Each number is 128 + 24 x the weight over the matrix's rms, rounded and kept within 0 to 255. Layers, rows and columns count from 0. Numbers have three digits each.

# layer 6 attention value, 128x128, rms 0.0818, rows 76-127, columns 0-127
154094119147123099137129162141115138111127110135138132144137153113099093144097096143158071111107140114133134138125094094160116122136092105140144090122114134128148122127143134119146081125118127131108135138100127090145128110140124112150132104138112141134146102085126165119101144145121153110127168134115111142138104100110165162143123114132157121134143110138127138128138142145115138148103
161092121125132115118111147136135081109136114154127192170133127123169131125116104113147094117126130177137103118146142145124135086145086153138150133141130179148068125167151102113097117142125114142155136108122119163121134134092173146119130141122081124138144092126129118100146156131128164145140172121131119121111116129112162153147147134140132134128129132116130104172145156103138132141120
149165093128105118129108171159116163124092146105121106128175160119119161120136105111142160154171138122075134157120137149120139119130119116145113138114115177100139128163108144133124140137145113126160140095132107149134184105132148150121169139179120123147123121108070141081119104140175179133138105064130135124130168105108141099125122110128132127149169168121174137168130169148122142130141
123101132150138109065153118130127136089148077141144139158099142121121108141130139178118112089105114134100142118142109142137143153162121156135136132084138167130111127168122150126119161146158130151123111103144151092114172114111138120122152092148147136111116157137144115104111128080121103099160130136118090102119119137118171186123115129136169116111116094101118095119125136096090104138138
124156149122129124122110114102084093144171112115145152130084122120115143121129118043108139152152077115155155109121130125162131111107122155153102149124139142115094139116096126097103123091106168118118156138131136133143118146146141100125138148137133102097138096140129112146117099182179147138101178167115139085137128153123141155153127162163153103164145167124131150133089125150134148131169
160117156085119130106148129130147160150122100108141120137141156137133120176136108163129138124121123142151134137135107170134141143106138123142117142149139140120150121125141141090111136121123167132123134100134095154083133146081157115144127088113122114144155160141166132118138082121113118137124140104141126147101130153140135112119161153150124144124147116138088116110103135139173098123093
101157137167170120111152153152135113098157084117165129129163169112133142129068098134106097095108152159127132092118134122132088140174132132121149130156159132122121157127139102127088131202104140121117138099147134152138130143138133079146145140125093112146115143096102132094132107152116128159095129139109093112127092128178136143115113080111155139146099118080110128141111106116135142123092
164132118080136166169139100132089129130175114114116142127106153096114132132141121112171141124155114110149141188124180144115162104077152115128146138123099074147103133152122125106157148081088108128167117124139109117150154147148127160141122111166118108110105075140154145145170108133100116165132150086168087130142101109153084133134129119163099124127117112136146094154128092124117128064103
140156130121106137125154110188097106108139132107130111096127146156121170151109155132135103142148144139109150142155165120118152189148164122128140157118122120106101169175118130123106178150095151103133143159107148116147155181120136137135172144143118178147112089116111128116122135124097112123116111111144156148110111137136129126135118140112101198157146121116122125131142114134140152128125
119105144130119153136105110141107152118156115174130122108115111124128090156160111136103125113125133079097141121082121110133118143141133135109122118116123145136088164150139121109156133136112125140173097108121133108109140133164091125072144115072134131114103132150131144149156125151134160137125130160115147124125113128139065103140129095100137144120151120126125146138121109156155167085123
104129111097151121152137102122107164143126129149101153144086079106114120117143123131138114102102129103108130148138134093122126136074140107154119120156131119130131140139108157145139108156097121145126084140179144129139162097160163182118156161141107129104132157111174120141120131145123135135128122140172103092102133115112090149147172118125131100145115098119096113084138116107172124124135
113147131101128140138145121119123140127125115153117147177081132160117163082133139120133141143128119117107092112093090179145140127131150092154090136159091139127124124125130136057136122115146157136132129111106108111131135091123132117146150138173146127127142153131142135165128074119150146084090133087126142140150122085141137154105104098146134140110139136123123154146172117130142107145165
122141136130139107128148114117139149098146112081109104103123146125097145087121118121167108141123152146128117149139138105098134124141114189135179125134130104123121140159106151127085144128157098152158140097168140170154129117136090095135164134113129103105177140164158101117113132132151149132162123127126124094117125142152146147133129113131102142148135135131145112122124144112135155119145
128126151100133115134107134127152140159112111112109126125129165132167141125107078168109170145124161118121088093127092151116137100141139183172108120101133166128106117111141120156116095120176132122174149101136170153141126095058149125097125114118151124115104152113134158097105121165105097149144151141108152119143137104122128120126139134164127090132123166129110137140164121130152117102136
160129118164095119094108102100088118107141096136123100074118142134149098163134099124104108131136116095117145141137124160150116138167100088118132105126126130141133096113100149144124114125111167151122169111109113107134141106126105115144134110116131110092132143108118079118125149160147132080131108129159143184082111111119119122103133090109128149113116089156126142111157135124122115113113
153145118136144145137126114142146145160113144152127130175131170128152178133174132102136137136197151139128175154151155062156158145141128083142105116133121120112108121133167125138150130166142108108114112122090124150112083159138130119126117085131136132139104150131143098115133113145102130158110136134142094125130140116127092144102129158088122122144127109085145156156099129139115137128139
149149089128135113130133120112108119105129131119098129100100086123091133174110112095142090129088119106129104128142126148126143199120122108121110139142111095150136147102159166157127097085136136145144057146116097063126129107138116164121136117127142158155124108176093125119119147099174098121148138136184108119122141120166100136131164130126117099164144122138102129135099146105098136141124
162140082137146158121114164123125099123117138140104136127153147115126159134112077145105125142162139161162134101133104089129147116143097160111143086109123128150089088138110142123157096094131117124121127139133074138140113127106151152151093109109154149113109136149180135112110135122133150136126154121138133160147110121153155149093151113145148131131145104129136137138162145167121092115128
160102125106124158123150125151140143104138162135101177158130101128102150118142127116115146054111145107175107103113097164061112105143076120139107137123118092118156110161124136136126157131099123174124159120151100150147128124149149099154107196137135104133110162096144140104129108103144129127145150101150144132167137118151125174123131082141139123104096135134113134124093119157136124110130
103153104132092120101131116120162168135096172136127154132116103118131121168090171185113095115077118129115106117174146176122143128134131128135093111148132088120115141102172149144179172114093134127104107089165077129170118136160130150125122133142188147142132142125112120158139144152103122131123123125129149069190118143119084110148147135176114135160114106115113114157109117129145153120123
146106138137136133141162143133102124123109105145142106122148146141115137100161116104138118125118165126105109145132156119137147100126131132138106135086110143118136156130129134118125124163105114128135138172121116136176147147161145144108114154176073097143160142136144155097132101094126100100137110157129098113107156128148128122108138132139133082123157129144105144105161134109166139158130
107106092131148121094150094118161100149086154115139078120164127143145140108150115071140138119153141142175145095122115136134152120153128131104137161108168178135146142140184106124121134152127131115153127141109159160131146118104115113115101161118155130157130115153153157138149125144075124108092089138143119151130094085142132130108130157153133122093140156128165147121136171148092150059101
146138078147151131126139105140149126121146124119157147109164135116176125149111109151119114123126143153125122116129139109082127136107129157134136149157143138160105179173116102124145131142093101126115107142135118097159129163125102129122165121127129131148119124162109102150114139102120107167139126114126123093121148129104119080128149147120113125143130127115133146121141163121119131155117
133115073115117132128111140151159135144137135111129136139104116135113118193101108129100082118109125122103124133164119100084105126136158114134180144117139150145100131114138118142131155163122141113090091099137115089148146116164102133156129109140124153145134109115096102159152137128091112115167141163127112126117170163125138105123121128145148124137113137105148092119142127063112116164121
151083128139117120132115138099113147116143140125090106154127102117155129153137090110136196136127162128144154137084149138128142154085125167110107109141158121147138158119147135137114144132123131104151123077074131132145143163140125091123118133075123134149097150104144147169115130160099144171153112127148118105131134119109139132159115128126119121116152096126159170160142113133121158142127
124124129134090170122139131101128152130104138141136137135115162171135137078173116155157146132127112078127144112138147122154098136112081112145090136130132105113199117148118117124089126126138133093157166122112146124169099114105084099127132162187131153108150071191132177102135103113135157136140109135144130134135120143125156133122112124156104103166188126130109099163136145134084136100118
120160124141148172128160103157120145135162135152165128143111094126114143117129080089130108139117089150097135128132151122122130142083119121169143133162162171111096142097111136168174096105139144087130156140125111119113101144136116124148119055122115140129129135119106084107105169149118139141154136161130119096099131120135117148139119129102098112145161108150133130099161171113123165127123
113132138130118083163129094095119089151122125128108148133123092152134123122121142171101154096143143131138113119123109121145129134114072155114136104097162111096150159124113112090118102141117134108118129123142091121105111129121141109123121128119150139120145111092112124145108101074122090128109097138128083165166138115155131125124180131124147115108129134140164117148131155138102144159102
140148175126123100115128123146138108145140140174111103130123161103090106097153157115143137113157137100118132130149121095140095135092111177129129172124153138126150138091153137155107095091151156137157150145079103138140090148145100114132123129132100117154117124114143125111100106141144137108143131122151139155133112153123120089097089146115162131155164140145157126110139104115142132136161
150112107132125124146126107088133107158130173110120144139143112105142128152138128179144144126125104140134113160119166152115166104140111117128139167095095098090125166131110142142096144127098092137119129139131132118141126132159135137115142122153164089152143143132127145164126147147073116145140082128155165124134162116128109110110171094110115124137122102118140126160123108131144140105112
154095104141154084116120151117159132113142129145156137144133128111119132146106156124161086122129137116190144126135147140171098156125156135079085126091093127117136157169103141114135125107123145120113141151095117110131134117146161123123100127153155116161097124098087123146163139119165120186112110122102160134134115157086128116151129147065133150155148163095133111131120116143150160132116
102126116137152145143116117127126112081136097081136135163126136131102121135088100154099163114134161135118146145136107117119100082155122168151116138152137154115116119203153127135102118146100102102141113121106116140109126090067117146118105134128172106091126134138104092120118150142126111135159130110151092109142130153142145139128159101147151103118118162122187119126137144096138107125125
107130080116106129145141121125116131134103100141084120118121099127104122097138147117114170093136122179136144146110122133146106083131094145128170115148152157100138103139111108118185107144130175141135149143123129143128121134101146115120096110124152120123146184134157123119161131124131096151177122102077123090110131124106120185106141120163169124124123106133111124094148169130119153103124
137125126119141111139138117135112161120136102140120129117119135110162146146144121174084155140082122095129115100149133118103182128110122106122142103109167116139119105117109122124168153125128130155150093147166105145092139123089107172147108133121115127126136113137125087116114115116117121140150150089165095109155101126120120130074141126126154085118162134133147112127099137139128150125135
134132119147132130132121131134170125147126119091140163126131097117124076112083105087104132144101143151126112112135106153106125111130151110097163121094113114159110146145121137136169130105120112078134126101182147117116136170158145156111106157109084098097129119141125129128122153145119107107138125131126129132135132135102119173102079116164095132151132152156104130132118138164122108144115
148114142150085163145110137155134130100125157143119131132104136103137127139118137130125102062135137137162100133146085142118130165126160095119157101145117112119154153136143158123117115084113093154110109135173129108137109134106152119108138107153136101148111119135119111144142141124136139149175134150128140146128119156141137102112108120118174147164129138119138103143105138112139163091082
109148108096100133139146135087137116123119100150108094166156139133116111146144113097104135125196112158076141135145144129077137133087125125146131116140114145092151124161152121129121169141131062112119114161153142142150151123139111098142141134096130105152119141124124135116144124131135135106157130106144084125114118147099120126129168150126125142121110105101115137117167113168132153136133
117121136121112130158086130126136125128155123127176124132124164119117182131084121125131153158135112172116144106131148133124155141141136133161151160120108142129106175129132163174124132153131125154104095143124142150182168118138107120127155150132117175139096103164116102093147096135144147143123147080154151107153171175130142129147080142111119123113093122117130152133135135114152135125156
136136112144149121129137078155150089112083119134113141147150123129114108089097163123101102135146103131140104102135115099135154146136140145150119085134135156130105106122108112181132132127130123127105120103190135151110106149104121123132146113114151113111154133115126119154132127115111111139137124127098124161110160098144111118111142122103147151166127130115173128107148150097147078089115
130134136104101145141137140133152115123088133144159140126093113151114145160146142107085139090107124125133130125128158153112101179152132149140118136091058130144098116138105127071150094148110104122161125121122131110129111109095116134146130088094132113145133149107126121099119126112136120142142143115142109117150076118138083107133133145114152126117142156108096127113112127132127095088118
155142089119106137143135101101140122105151122096089138082116122104125079105134139159111161127165101134137152130126131149105145085092124120182103130109146105131162140094143112136124153146159155140126131132187123172182076090114131103103168113129183136136151143125134125097103115149107113155134114111141138126140155162133123130128146141149128193120118128131113105142141124126147121110096
132110107155110147115140113160134088150162117092137103151153149142131117132101160134101111132120123122121120143160118115099144119149185074146124081134143104131104122115122122154116088105139129146184138134192103106147115145139103161157130100117178114120098136092149093130119118121095124110132151152111147119095109137154099125118116127146141136085111118148139091131121143157140095114129
104127124107120131099170137107165094131105142065094097085155147133159158131140133112082133154172145156119144110086128166155104190162105146073128144130123139117095135153110117135139104142115113083152138163109155152115177106103138168135116153118109135125119108109128110152134097141102134125084165118094143128099132106175150162098118110135097117093155149106132156098108151157160133098105
165102127083122124158164137129125142109162113171145182123105139130136113161123112147100110120160161151117106156139120110100120147071134102141147098125130172144113092161141139136140159113126106119140146118137092139145113158173100121128111149061130135103134191133168092171141153107151115159218099110145073109139109150146100122119205089201131171130119093110162138152147073157160117078157
117063121112075126125127166126077120113120134136135135170120110138114130131146135144136140139114145125165102123107111140123075151103152108127087106101109089153117133096135133132137097095112156135124126092128124109115146122161175135109157138127149134137122124128119125175122152157152109121099194146125130115144118131125155109135147121126118118145100118135140094132113121183121107135141
095104108157140121117122125104168119140123155102086147122157142131116074119159114115074129149121101131138141108138086124122175081179134118146136176124177102093184160145120104116128126136129109120100120126131124092157146106163153076137132147118139147133116097126095135113129100101118096099127107151106114073104099113142137114146123105116110113122094125068122099099129146134103126137111
093124127112130142122134087114115110154134112147112112101168150129112142131144123118133122131135115138131112135120126124124132094116150145162119132129103089144134137114106126134120113140111135136084146104089108137153175134123128188142141133169114131119171150143138161110152106132084109124110143095106156138128131120155105152136138136162137075136114100125118076184121119129087128132125
131120143101138162133091105089132098102106145110170121129128121109140161117137121115138104144135117112136131160140130127144122125121138097111120138129104100136124133118114124167164134107143101115134135121096130122132135133138161138133125123123156130128122074144101126144061138124143146111132095098127127116126117133149096124156118154138143123125127127144160097112115122118165110178107
098159156151141155150119165132153109125134128114084137113165136158130127093112163157131146119144135122128131129102092111107113115116092141117124114099131160063105119116130119138118113166146122130176156116133155152091139118134124123126159127116107124126141148141180168141118158110111129136147133094116108167127116094116150120091157146110143119133159142147150174115154176101105143099123
110095122122124144123152126118095085141139095078108140182112142111156150149127115154173186093140174125146122122169137113151136115134153119150164095134127117102123125106122138152183172129136149168136127158133100135128116104135105137127165124118124098129084125116125128071111167161136086146145135121136150143154140105129129122130145142166090136134108102167125095109133133106148143116139
125109129153159150106128138135145150134124145093119136103110125114144128165094084134099168116095135121162112127106140152124125136150141106137123148140153163093103125150133125099128094113126119152169152108135141117158125119106137124107125117096150162177126119115119167086125146144095102093096085123076093150169152122149145109099119128109128103139150145142107141095127129111146140148106
106108129113144137118097184124159133146119133146127113115137130121118142134142123142157150092110129120114122116142104129126112116146112100147109130071117117137154132108179113113128113125123153173112124156130154127100146106108121136149124116110124121147108136155140129117104139088124158125139123137129108121126137084102136135089157087138108117143094116133101126119142141110127147161107